{
  "n_layer": 13,
  "n_kv_head": 1,
  "warmup_steps": 200
}
Each number is 128 + 24 x the weight over its row's rms, rounded and kept within 0 to 255. Layers, rows and columns count from 0. The size above them is the row's rms in percent of the matrix's.

# layer 3 MLP up, 192x160, rms 0.174, rows 161-167, columns 0-159
size [ 96 102  93 103  86  95 108]
[[ 94  76 108 130 178 146 107 106 135 165 153 143 141 119 157 156 124 114 121  91 159 105 152 166 160 130 106 137 109 123 146 117 118  85 105 126 147 140 136 156 142 115 144 150 101 171  78 120 126 152 107 133 109 116 119 139 112 160  92 165  94 165 125 129 141  89 147 108 166 158 181 111 128 135 132 145 147 109 130 134 182 165 100 101 167 108 134 106 129 111 101  54  90 140 141 123 109  78 100 121  95 132 136 136 184  87  97 125 132 124 107 123  89 129 177 130 113 115 121 136 135 119 123 132 164 110 129 132 147 158 136 120 109 164 120 106  94 109 127 140 107 138 116 131 104 111 133 109 135 138 106 140 143 116 164 104 120 154 121 109]
 [124 150  92 112 107 118 109 128 141 154 126 156 143 134 116 116 118 106 168  86 124 163 162 141 114 167 122 164 138  91 149 108 101 121 145 146 155 150 112 128 121  95 134 133 129 154 129 149 107 146 150  80 129 144 163 153 130 135 138 110 143 211  87 120  88 101  96 162  98 117 138 101 144  88 106 125 150 168 111 131 141 126 119  96 165 139 126 133 182 120 128 172  86 134 100 122 117 146 105 121 155 191 109 114 163 119 174 121 120 123 121 114 161 140 129 156 144 129 104 102 131 113 145  95  97  96 139 107 158 116 124 115 126 119 132 154 127 123 143 134 128 148  71 130 138  83 137 134 125 142 127  84 123 114 165  91 164 126 113  99]
 [115 135 127 146 154 110 125 121 130 134 107 139 171 106 128 116 111 135 205 106 121 122 149 140 141 112 148  83 139 139  82 106 111 152 101 147 118 111 137 131 137 125 110 155 135 145 144 141 115 146 153 148  82 116 188 127 136 142 114 138 110 149 133  95  87  98  96 146 113  83 106 133 108  60 133 112 137 111 144 101 109 144 119 130 142 130 146 177 126 133 120 155 137 127 128 149 123 121  81 112  85 126 123  94 132 128 129 121  98 133  70 129 114 143 101 138 183 123 142 113 147 114 146 157 153 150 146 145 108 155 128 157 133  95 119 174 176 136 133 138 150 201 152 101 143 132 150 102  96 118 115 150 143 160 125  63 130 121 119 106]
 [161  77 123  81 150 156 130 115 123  89 106 144 143 151 151 138 127 134 116 144  94 103 156  93 134 157 105 114 105 179 124  93 166 124 139 151 131 117 121 134 144 102 136 132 103 127 158 160 126  94 123 103 140 116 168 158 113 147 156 117 143  78 114 100  91  84 140 123 136 143 117 108 142 104 103 109 139 127 135 159 102 136 176 152 120 103 147 133 146 120 151 148 139 147  99 135 167 146  87 134 112 115 120 136 137 122 128 137 148 143 185 149 135 104 116 130  75 147 147 166 156 156 109 126 140 112 133 137 147 144 153 129 163 201 111 171 134 131 142 109 127 133 140 162 147 128 145 127 168  93 123  91 164  98  90  86  97 140 113 108]
 [129 108  94 149 183  91 140 124 109  95 150 129 144 157 150 123 106 104  96 104 141 133 145 135 101 119 156 112 129 121 101  74 108 141 139 106 156 117 178 135 118 121 107 141 126 125 152  89 158 108  89 131 142  77 127 149 103 148 149  66  94 119 102 144 114 119 111 120 123 152 122 121 127 157 120 175 134 129 141 107 116 141 133 121 150  98 145 130 112 131 163 129 119 140 155 102 140 101 137 129 173 136 179 132 140 128 116 105  99 119 182 154 107  68 133 119 131 159 104 120 125 148 134 124 139 121 145 134 103 126  85 128 156 119 101 122 101 107 134 127 136 133 161  91 113  66 113  95  93 191 103  83 146 143 150 118 106 165 144 134]
 [115 123 120 108 120 138 118 140 114 122 106 134 175 141 120 127 133 120 131 110  93 121 120 149 142  92 144 120 117  92 148 130 115 156 133 141 154 152 116 134 142 157 104 135 114 108 134 136 147  87 133 103 157 126  98 173 120 146 162 128 146 145 139 128  97 150 132 164 118 103 127 100 134 123 154 102  93 128 132 142 125 167  85 144 125 119 122 156 125 159 114 104 109 126 121 136 167 125  89 111 120 115 124 113 126 111  64 156 124 105 132 168 143  99 119 183 133  97 186 107 121 118 154 129 124 147 144 127  97 144 101 132 169 155 133 142  73 169  74  92 101 147  86 105 121 136 115 114 111 110 191 118 124  96 165 134 164 110 211 134]
 [122 167 185 145 164 160 103 105 154 133 124 118 146 133 167 116  91 146 128 121 146 121 161 125  94 108 143 128 154 107 133 109 102 115 127 110 106  98 119 139 168  81 157 179 132 139 140 112  89 162 140 129 141 119 115  94 149 149 101 102 128 164 125 136 128 150  98 101 116  98 130 108 123 138  91 112 117 174 153 153 100 114 115 110 132  98 139 156 110 128 137 125  78  96 156 132 121 118 125 118 165 112 166 138 128 129 118  83 136 126 128 140  77 142  78 110 125 145  80 162 145 140  54 120 106 111 117 119 148 159 180 151 123 122 144 126 155 126 133 119 129 122 137 133 148 138 149 120 102 110 180 119  87 138 160 139  92 109 135  91]]
# layer 3 MLP down (transposed), 192x160, rms 0.152, rows 161-167, columns 0-159
size [100  87  95 107 100  96 109]
[[170 104 164 168 119 150 136  99 152 128 167 148 105 149 123 142 105 113 118 125 138  87 119 106 151 170 127 115  90  97 110 124  99 118  94 114 131 113 143 135 129 148 102 109 130 153 100 115 139 149 103 129 150 144 145 147  94  95 128 123 157 140 128 163 158 128  86  63 141 117 136 131  85 121 160 117 138 124 155  83 174 116 156 158 114 129 135 115 146 132 105 151 126 123 169 175 101 144 108  99 128  60 138  99 140  92 125 134 107 162 134 150 120 109 129 153 121 138 138 121 120  91 106 125 141 144 164 171 130 195 111 102 102  91 116 113 114 135  78 120 105 136 122 136  99 141 106 124 124 143  81 146 113 133 117 130 142  99 114 175]
 [172 154 151 125 115 104 125 133 142 111 126 134 151  57  72 124  97 107 116 139 143 158 118 106 126 122 104 130 204 109 143 161 138 104 126 104 111 131 136 127 108 145 149 126 244 167 122 108 104 142 118 122 106 105 133 117 112 102 142 114 124 116 156 155 137 136 145 128 101 121 111 111 154 156 162 145 128 137 146 117 128 102 144 108  88 124 130 120 126 130 127 132 133 126 149 143 157 110 131 142 175 125 147 102 118  84 116 113 164  87 143 168 130 123 104 143 171 109 137 161 115 105 127 133 128 134 148 156  90 175 148 127 113 107  73 117 121 136 109 134 104 130 126 150 112 130 129 127 122 146 130 118 133 121 123 138 120  69 166 173]
 [137 107 122  86 162 139 106  95 111 136 115 133 149 133 119 116 119 149 139 197 112 110 113 167 104 123 137 111 112 117 135 182 143 141 115 146 121 140 181 121 136 123 132 121 137 141 150 155 182 155  89 111  78 113 144 104 130 163 145 123 177 131 138  97 143 129 134 123 148 123 131 162 141 150 106  85  69 139 144 115 106 155  91 156 142 134 160 123 116 144 121 151 112 124  93 136 159 140 100 151  89 145 124 117 146 139 125 128 115 151 101 111 134 142 101 115 124 102 128  97 150  88 127 167 157 105 151 146 160 157  82 132 136 147 145 136 152 149 110 169 109  95 139 133 156 143 103 116 118 159  96 132  69 143 109 121 124 119 163  63]
 [131 127  97 144  97 121  96 107 135 124 116 181 150 115 139 116 101 131 127 134 140 110 150 112 119 154 116 151  86 192 130 136 101 130 102 140 101 144 163 138 143 142 130 116 123 121 155 152 162 153 157 100 113 157 144 176  84 165 138 143 148 107 147 106 133 102 106 108 135 149 139 110 145 120  97 110 140  90 119  82 132 143 112 161 138 127 142 133 150 173 149 168 138  82 139  97 120 124 162  68 127 113 121 154 149  94 117 133 139 136  97 137 115 161 121 139  96 126 124 175 118 122 111 134 151  97 105  94 105 112 187  90 132 140 160 153 105 118 139 123 107 131 198  97 122 116 139 111 160 111 150  92 162 125  94 107 118 134 154 149]
 [105 141 118 162  88 165 126 110 113 128  71 114 121 124 126 165 130 109 137  82 178 103 117 139 132 172 139 116 218 123 117  89 114 116 144 103  92 108 159 128 123 122 117 142 105 134 132 117 122 120 124 153 133  96 136 150 114 146 174 148 126  98  95 126 143  80 146 115 130 145 131 124 126 132 138 141 128 125 136 147 157 142 104 134 172 103  85 135 153 109 131 117 120 157 166  83 122 146  84 118 133 170 145 135 156 146 167  95  92 122 122 142  94  67  86 120 129 148 135 106 169 111 148 129 120 110  97 110  92 136 138 153 135 125 102 128 130 126 116  86 107 139 127 129 130 111 117 144 110 139 144 160  87  85 173 119 136 161 134 129]
 [128 113 130 101 106  99 138 142 132 117 101 148 123 106 105 142 141 155 180 125 148  76  82 123 102 122 167 123 128 148 162 170 134 164 126 158 102 137 153 137 117 110 125 133 128  83 131 130 125 119 150 173 143 135 123 162 107 120 132 145 129  98 138 143 155 104 165  74 123 113 103  82 130 141 170  89  83 157 132 111 131  86 117 132 134 120 117 180 121 158 117 170 120 148 139 155 155 136 163 137  96 149 122 158  78 121 111 110 141 131 133 123 137 135  98 115 150 138 132 134 111 108 152 116 123 123 125 118  76  95 116 146  99 151 156 137 124 123 112  91 139 158  82 103 218 124 146 115 131  87 145 102 134 137 117 122 147 143 114 150]
 [120 150 141 133 130  98 142  57 166 145 157 100 153 136 170 166 132 120 103 101 138 115 152  83 164 131 141 157 137 161 168 193  78 128 140 162  93 113 143 143 163  93 157 162 129 122  96  90 109 128 101 128 132 167 111  99 102 140 117 133 108 126 144 143 142 125 114 120 127 125 137 149  93 134  72 102  92 143 123 126 127 112 121 126 133 128 112 146 134 119 129 135  93 111 143 139 103 108 123 147 161  70 116 109 116 129  94 101 121  92  88 168 127 132  99 131 146 123 152 161 157 125 137 146 105 141 149 133 165 152 145 114 148 156 129 141 130 145 124 138 126  97 171 112 151 185 161 155 128 116 148 105 111 134 135 113  83 150 120 112]]
# layer 3 MLP gate, 192x160, rms 0.169, rows 162-167, columns 0-159
size [ 97  96 102  90 100 101]
[[136 155 113 146 121 149 145 124 146 154 156 119 121 116 132 113 118 125 149 109 138 182 173 126 128 126 119 160 143 112 163 104  92 119 168 136 131 135 146 105 135 116 134 137 124 141 141 119 133 157 102  90 125 121 156 136 115 119 127 106 106 221  99 120 110 114 118 155  67  98 146 111 114 107 137 115 149 148 125 113 182  99 121  92 179 129 124 118 185 123 145 168 105 126 128  93 109  97 111 140 138 168 119 128 149 138 173 126 116 105 137  88 159 151 135 153 124 121 123 133 146 142 150 137  88  98 142 119 164 107 148 160 134 103 123 148 126 157  99 131 103 124  98  87 138  78 128 101 109 137 114  93 134 171 167  96 140 107  95 105]
 [130 148  74 112 159 143 117 110 126 169 116  94 153 158  90 120 144 140 137 139 143 107 135 116 127 112 110 146 113 149 150 163 118 174 106 137 149 112 160 144 134 127 154 146 149 153 144 139 132 139 127 124  84 133 129  72 127 127 139 129 104 115  59 120  98  79 114 113 146 172 104 122 115 119 144 152 135 120 145 148 126 106 117 149 124 134 151 118  96 159 121 187 138 128 103 114 137 106 146 158  96 104 106 116  73 107 164 124 105 115  94 153 136 105  82 139 142 122 170 129 142  89 123 100 153 162 139 100 146 128 137 176 165 107 122 164 137 159 103  88 150 141 132 103 137 122 156  99 127 102 103 116 128 101 163  83  97  99 101 143]
 [114 156 171 157 107 127 133 158 142 138 138  78  88  92 122 144 148 111 171  94 140 157  98 174 126 125 136 112 159  98 142 158 100 109  89 106 112 128 102 112 124 165 123 124 164 136  99 108 110 150 139 154 127 131  89 121 136 109 102 138 102 172 149 114 157 168 128 120 141 106 132 174 122 157 153 147 113 127 122 120 148 100 107  97 154 137 125 116 119 124 117 112 132 138 178 165 111 139 150 128 121 147 113 129 120 161 130 122 100  97  89 105 112 183 169 133 174 125 137  93  93 148 161 195  82 134 103 138 130 131 120 133 111  93 131 104 135 135 118 135 150 136 100 113 105 153 122 122 106 158 140 157  95 140 147 171 167 103 110 114]
 [131 138 113  95 143 105 128 170 113 108 154 143 101 143 136 111 111 139 141 138 132 176 124 154 121 113 133  72 111 147 111 145 124 141 130 114 119 107  53 155 111 107 138  83 176 119 134 114 126 146 122 112 135 113 125 116 114 140  83 192 130 121 163 131 161 150 125 135 124 116 148 162 138 157 153 116 140 149 131 117 134 152 142 138 134 180  98 159 109 111 146 155 175 106 114 124 154 149 137 159 106 121 111 102 100 164 163 144 106  83 102 123 118 116 136 137 151 146 125 175 105  78 145 148 155 153 187 136 113 103 135  92 145 142 147 108 119 143 187 116 190  96 119 143 124 115 129  78 139 118 115  98 117 129 125 134 149 135 114 124]
 [145 129 124 149 175 128 201  96  72 172 152 122 148 125 111 136 113 147 127 133 148 164 125 122 116 108 167 135 112 137 126 132 160 127 121 130 132  82 142 172 124 156 124 133 114 120 144 121 144 147 135 139  61 109 118  89 119 169 157 128 153 155 130  96 149 151 108  65 136  90 117 165 128 103 137 130 127 153 132 102 123 134 118 136 144 104 110 130  94 116 155 142 144 127 136 150 124  95 161 125 145 142 169 112 107 141 184 112 133 175 104 110  99 104 131 150 128 156 116 101 106 163 107 156 101 136 112 139 170 110 109 112 134  65 133 141 143 113  96 131 128 126 112 157 144 102 149 112  92 148 108  99 158  83 111 130 124 138 102 119]
 [167 112 122  98  87 110 130 169 162 109 131 152  51 111 136 138 131 107 112 136 132 158 117 107 137 162 128 121 157 120 122 108 118 145 124 150 127 125 135 118 106 151 111  67 122 158 124 159 103 129 138 116  66 134 155 132  85 113 111 132 141 133 144 136 144  96 159 163 147 117 118 132 136 118 145 127 154  73 138 103 163 128 156  89 104 161 129 145 178 120  92 130 150 142 144 121 148  94 121 158  68 166  94 137 121 134 127 131 136 110 142 102 120 137 163 147  83 112 138 101  96 113 161 126 149 129 138 162  97  93 141 137 130 139  80 114 121 115 139 138 155 121  76  96 111  81 121  98 125 120  87 145 148 119 126 155 145 125 150 128]]